From a checkpoint of a small transformer trained on Wikipedia: vocabulary 512.
Each number is 200 + 40 x the weight over the matrix's rms, rounded and kept within 0 to 999. Layers, rows and columns count from 0.

# layer 10 MLP down, 256x1024, rms 0.0751, rows 0-50, columns 384-447
213,197,224,190,254,230,194,238,186,149,185,198,201,142,212,237,124,201,173,148,206,199,206,213,211,256,199,211,171,137,285,179,200,278,195,195,236,134,159,153,177,246,164,193,208,146,143,144,166,179,223,238,261,252,183,216,233,238,192,196,177,175,222,145
244,207,114,166,186,264,255,196,263,222,214,194,116,256,192,202,198,180,183,238,245,181,192,228,216,205,187,246,195,167,138,227,240,195,137,193,255,225,180,239,183,215,272,236,203,150,165,158,172,205,193,225,234,220,193,287,191,98,190,223,197,200,225,202
159,164,153,161,226,177,208,223,220,169,155,250,170,259,181,258,173,169,179,240,211,189,234,204,251,167,196,201,214,334,171,267,223,175,172,134,205,156,245,219,298,184,186,213,265,210,249,203,193,227,140,232,197,176,233,48,193,182,183,217,226,190,183,217
194,215,245,211,195,250,199,196,196,183,218,163,233,181,183,135,242,213,163,192,225,209,173,206,167,199,231,139,249,197,162,237,154,156,258,146,242,138,175,249,132,196,187,109,187,169,251,162,201,208,175,199,109,140,195,185,206,212,224,192,215,268,179,214
186,210,262,223,191,207,224,144,208,236,205,176,195,118,279,220,236,185,169,255,167,235,175,222,217,169,171,221,256,205,232,226,204,171,111,229,219,223,154,235,188,226,266,128,214,90,249,191,156,204,195,215,208,147,177,230,187,163,190,175,198,226,255,242
212,213,196,201,157,168,198,132,257,128,202,187,165,183,178,230,182,213,188,192,265,153,188,185,171,220,208,136,136,164,216,151,225,199,234,227,144,222,211,174,207,224,233,218,141,203,159,190,206,234,166,152,187,277,205,210,262,94,214,185,209,217,244,177
273,203,234,202,159,171,122,155,289,210,204,161,210,146,177,223,291,159,214,193,168,175,231,200,232,235,206,198,177,208,217,257,188,212,189,170,149,148,227,278,160,289,163,251,149,230,254,222,178,234,140,192,166,117,166,164,263,188,244,148,215,218,203,201
192,249,239,161,194,163,228,181,156,183,199,262,167,106,230,259,189,196,257,227,146,195,216,247,208,139,199,110,225,275,133,281,173,150,200,221,183,242,190,231,192,250,215,271,167,91,196,193,155,261,187,156,232,266,218,179,241,222,116,156,169,202,218,199
206,252,157,214,181,200,164,222,222,210,217,183,154,182,204,252,204,224,221,214,163,182,180,163,215,186,203,311,199,202,165,201,258,207,237,234,209,138,210,202,164,273,165,181,213,185,127,227,213,167,184,252,178,134,199,183,214,117,198,237,237,191,197,194
193,270,186,200,223,168,131,167,214,210,210,210,183,174,271,193,164,149,160,165,162,171,240,250,237,210,210,165,205,128,227,206,271,163,199,190,217,198,159,192,176,232,221,168,243,253,168,211,209,282,170,238,161,173,167,164,199,234,223,204,238,210,212,251
224,231,217,228,226,175,220,227,205,224,215,164,212,200,238,199,197,221,275,107,235,191,195,161,231,262,226,143,188,184,187,258,198,179,201,167,232,226,202,192,217,160,114,141,165,166,204,187,216,201,162,199,178,191,247,224,208,141,186,147,148,197,180,223
265,156,205,172,165,155,152,189,187,270,180,160,121,133,104,164,250,251,193,224,122,256,174,233,237,146,262,227,210,160,248,235,234,179,146,156,174,168,244,208,158,209,281,162,176,178,169,203,265,255,217,191,162,199,198,197,236,216,194,204,107,224,225,200
195,202,241,204,182,258,211,167,242,188,153,177,210,209,197,174,228,265,197,188,139,204,216,161,191,233,201,217,190,166,208,194,212,134,160,164,247,204,205,283,174,115,275,175,177,198,201,181,236,293,263,259,202,255,188,174,175,158,165,168,188,224,170,229
213,171,277,240,149,225,180,230,99,193,178,204,154,181,190,240,187,161,188,211,203,205,220,227,217,213,221,154,143,231,200,181,185,174,165,218,159,264,177,236,150,189,158,211,140,211,271,165,155,258,189,239,204,245,188,199,137,167,200,251,166,197,243,211
181,156,163,215,220,193,189,217,203,190,186,173,222,169,159,224,169,187,243,173,218,223,221,207,161,183,168,178,261,256,201,129,238,178,219,159,118,209,159,221,138,152,170,254,222,153,273,231,205,216,205,202,224,197,215,98,195,160,151,219,152,124,230,242
186,269,251,140,197,207,246,218,210,173,202,200,205,133,156,175,233,170,202,179,216,153,288,193,157,197,158,230,227,225,294,207,166,164,222,122,153,251,211,237,242,233,285,231,231,213,149,149,230,285,241,210,177,235,217,229,174,242,204,140,192,206,197,215
170,268,175,228,212,211,224,256,177,169,212,168,186,146,208,202,197,109,138,181,240,200,238,262,202,187,176,187,239,214,159,231,228,134,192,247,269,169,176,247,232,281,190,183,220,136,238,256,158,227,245,157,218,224,160,236,290,187,205,332,185,140,213,240
233,252,138,188,241,214,226,250,245,244,149,146,193,240,227,165,207,179,189,205,218,231,182,221,249,242,227,229,196,206,188,204,166,176,246,182,170,192,91,245,184,135,298,276,170,157,231,162,164,273,157,273,288,196,217,241,196,234,266,108,145,230,198,153
247,179,178,264,182,228,212,127,286,227,194,290,210,221,177,165,152,149,174,153,181,187,209,244,196,188,222,195,145,122,190,150,170,219,195,236,136,166,181,233,183,195,190,222,166,215,205,251,263,264,244,221,225,253,179,199,244,149,144,267,247,140,173,196
234,166,259,185,221,130,231,168,332,246,159,152,113,158,181,195,208,218,195,211,196,244,193,166,170,190,235,217,170,236,191,133,221,288,197,161,141,232,181,224,206,210,256,155,257,188,277,196,213,192,163,217,266,101,203,178,159,140,150,247,222,212,212,244
254,187,231,176,201,232,234,292,217,191,171,218,214,152,149,219,218,155,240,215,147,258,155,178,169,147,235,254,162,218,197,226,182,146,201,214,210,223,199,324,170,275,188,215,210,214,190,184,287,202,254,197,214,137,199,196,188,116,170,213,280,239,215,124
156,252,105,172,251,215,206,216,272,189,192,160,122,154,186,170,197,186,184,188,211,180,200,168,206,277,166,187,243,155,146,219,127,187,191,236,264,187,154,172,281,219,140,195,124,227,238,250,218,152,222,158,251,137,172,172,178,282,187,233,164,198,214,161
173,192,200,209,182,165,167,205,186,195,241,197,196,225,194,198,224,190,139,154,226,180,216,257,165,121,188,102,168,143,172,210,219,167,198,188,155,217,249,198,183,209,204,208,135,141,187,201,195,226,238,198,185,222,198,187,152,278,149,177,184,193,206,260
188,235,162,267,197,166,178,194,186,261,185,201,230,162,198,203,195,253,142,243,262,189,254,236,214,160,248,181,187,164,165,246,205,160,214,182,197,169,191,163,224,191,226,168,172,286,227,249,218,127,170,249,169,242,177,284,239,250,176,249,166,115,212,307
214,178,211,143,193,238,199,227,201,192,217,139,197,211,130,238,182,216,182,165,290,185,182,225,236,239,109,222,220,282,183,198,235,262,167,232,172,137,152,275,174,128,158,227,260,247,271,204,221,129,242,175,193,233,256,216,264,169,248,147,228,187,222,215
172,135,169,251,234,137,287,195,255,215,198,220,240,248,179,212,188,229,193,193,116,204,208,196,203,209,248,212,218,247,197,97,218,213,200,177,168,177,144,197,153,241,166,203,225,226,194,205,171,247,243,194,274,237,220,207,167,228,182,134,253,268,147,203
234,212,128,227,215,197,150,225,212,267,165,146,285,248,182,160,178,214,237,127,114,214,136,208,198,213,211,139,158,188,135,141,120,210,203,224,176,132,197,192,149,195,212,250,249,210,273,148,192,227,163,218,193,207,197,245,186,201,214,207,195,171,171,205
157,171,156,235,270,253,231,117,230,220,173,201,235,166,201,225,201,206,195,159,222,225,238,209,199,188,169,175,161,229,211,195,209,228,175,164,219,235,239,185,226,183,201,239,226,218,176,214,184,101,204,230,184,185,197,189,256,169,243,300,138,185,194,170
191,214,199,197,256,200,168,227,269,178,220,131,154,263,276,124,193,309,147,178,190,185,153,186,175,240,215,220,244,159,231,274,235,177,275,192,279,177,237,265,193,154,175,183,172,168,203,244,202,162,167,221,202,236,190,274,232,173,206,200,233,183,225,218
266,254,243,271,213,246,217,186,164,134,233,223,251,171,304,213,249,156,135,301,175,217,243,157,132,214,198,231,191,230,157,181,188,129,123,132,203,183,120,126,257,189,244,151,172,200,164,194,219,205,221,151,152,213,190,162,217,282,181,113,220,190,217,242
151,237,251,274,167,249,223,269,214,231,238,198,196,152,190,220,247,235,238,188,196,144,139,169,171,287,186,117,160,135,170,182,268,210,225,197,147,160,183,175,220,327,241,258,218,239,221,202,215,174,202,192,207,126,175,158,202,180,192,241,170,149,252,218
259,214,266,135,175,208,227,214,233,158,242,176,227,223,186,128,216,288,304,206,208,205,131,214,188,246,216,190,156,163,226,223,173,207,183,268,221,141,190,158,226,191,184,183,206,187,194,185,262,190,205,174,219,234,226,222,254,181,171,229,163,187,199,238
291,189,224,169,178,246,173,235,186,238,174,158,239,192,179,98,270,232,193,190,144,206,203,197,213,270,219,207,190,174,210,216,266,174,206,260,205,197,199,184,222,214,190,178,202,173,148,209,204,245,220,266,157,201,151,214,226,196,255,212,187,217,142,218
182,133,249,247,212,259,216,267,216,158,180,226,161,262,270,125,180,127,219,194,178,203,229,168,146,209,187,234,216,196,191,136,164,270,166,178,161,260,216,226,188,198,175,229,296,149,280,177,121,205,164,205,236,223,198,191,230,156,274,213,158,186,213,190
165,194,200,128,205,228,213,198,171,173,130,188,223,189,216,160,208,212,192,206,224,233,183,175,228,200,181,246,187,164,195,150,270,248,227,217,188,188,168,181,195,275,184,273,111,180,155,217,138,190,265,200,207,226,167,200,182,199,135,157,153,171,155,196
277,200,211,175,132,280,218,166,184,129,183,160,169,267,163,272,221,244,172,194,209,178,203,225,181,199,224,283,144,137,163,180,222,197,222,258,215,219,120,159,226,202,266,170,136,201,278,255,242,274,233,153,210,144,267,204,121,172,206,251,221,239,209,234
140,145,188,239,223,278,230,192,189,259,204,166,170,227,201,291,202,132,190,221,261,222,130,145,199,203,237,143,226,220,265,193,190,170,213,208,109,133,235,212,207,216,204,223,140,222,160,205,193,279,192,218,233,149,223,180,181,210,279,192,197,226,193,201
154,131,207,226,204,258,230,262,225,239,234,144,202,170,198,215,192,219,221,220,186,145,141,197,181,150,177,159,229,149,268,211,224,216,196,192,220,234,207,216,174,190,176,183,248,192,190,199,248,232,269,148,109,233,152,218,203,165,179,173,238,177,208,227
190,204,206,116,126,165,208,230,191,239,226,221,150,199,234,157,171,204,194,212,207,191,171,196,150,213,187,190,211,179,224,198,181,146,259,141,179,140,210,238,156,162,216,238,214,199,238,233,197,194,184,90,176,237,202,194,275,159,155,222,179,191,176,270
243,198,205,219,250,217,185,261,94,192,286,161,199,214,198,155,166,157,244,167,214,156,177,192,254,209,87,136,220,271,207,198,207,205,227,219,162,219,141,282,231,213,186,204,186,205,236,217,168,153,232,154,272,203,140,269,207,254,206,149,176,163,228,230
215,218,169,220,257,152,176,195,235,154,209,201,167,168,174,190,256,167,181,315,168,204,242,252,205,172,249,176,265,293,154,225,244,214,187,206,207,208,196,153,251,200,217,218,221,294,199,207,244,249,204,204,249,131,174,229,199,186,194,177,152,198,196,214
128,193,183,196,196,226,195,159,208,303,178,210,204,202,173,188,216,200,308,140,207,196,150,230,193,141,172,233,188,164,159,183,209,248,197,131,176,145,195,177,201,220,219,190,199,233,242,189,234,259,231,210,220,255,185,143,213,187,223,137,236,206,239,184
125,269,177,209,245,244,189,153,124,261,131,167,209,203,161,201,175,257,180,265,210,187,177,172,129,247,209,188,196,227,178,180,163,160,220,222,151,127,152,215,162,200,158,194,152,223,166,227,267,145,189,157,168,220,94,180,174,187,142,208,209,171,238,202
277,170,238,193,228,228,203,134,252,175,195,197,224,227,270,207,203,141,145,230,198,249,190,202,177,159,295,117,132,175,186,246,180,258,178,172,263,214,271,244,175,212,195,292,255,156,144,224,251,191,286,280,163,187,199,229,242,170,216,182,170,224,84,185
220,199,168,167,206,251,181,214,231,231,191,197,146,211,155,216,189,216,192,199,159,163,174,198,195,239,201,228,186,160,211,242,220,181,265,223,195,204,187,188,209,253,239,157,246,183,222,195,179,172,245,247,192,230,152,168,124,172,256,179,261,250,110,177
245,166,254,204,197,186,189,190,117,218,197,186,166,215,171,221,242,162,197,265,218,182,210,253,148,252,203,193,171,296,197,236,244,184,189,181,235,185,215,213,207,216,241,207,162,117,172,230,128,153,282,196,160,222,182,227,185,146,262,166,190,192,202,120
164,258,182,251,230,183,246,149,237,66,139,156,227,203,138,220,191,176,254,200,233,221,161,221,246,249,205,198,177,76,179,259,187,203,226,159,243,236,190,187,161,219,136,191,229,180,214,138,239,216,175,222,227,152,149,309,207,195,173,195,164,205,275,223
287,227,181,162,268,247,115,211,209,178,208,166,192,338,165,155,216,231,253,200,245,192,185,158,234,158,227,244,241,238,227,280,204,202,151,228,171,192,193,160,224,272,267,163,222,132,149,258,110,184,243,134,180,237,221,247,242,196,233,187,260,259,122,239
151,194,152,218,186,250,206,246,182,198,199,230,310,205,156,229,175,247,168,166,113,186,259,187,127,181,231,171,173,202,178,208,297,289,250,185,208,171,192,145,220,204,180,200,142,210,179,187,189,284,219,209,156,233,229,211,220,142,187,293,223,235,173,301
170,179,152,159,196,280,209,251,273,161,212,178,168,208,163,149,207,208,220,196,120,188,113,169,213,173,204,258,126,115,228,239,233,117,132,197,241,217,198,226,194,185,258,155,242,154,264,187,216,210,195,212,183,207,110,218,252,213,132,216,218,189,209,242
211,145,240,158,174,145,207,233,210,252,239,239,305,249,140,312,184,198,164,256,240,198,146,246,198,206,164,197,155,255,198,245,260,264,245,158,227,137,170,178,237,125,241,130,329,204,224,183,223,216,219,246,216,229,133,182,175,227,206,266,227,217,203,254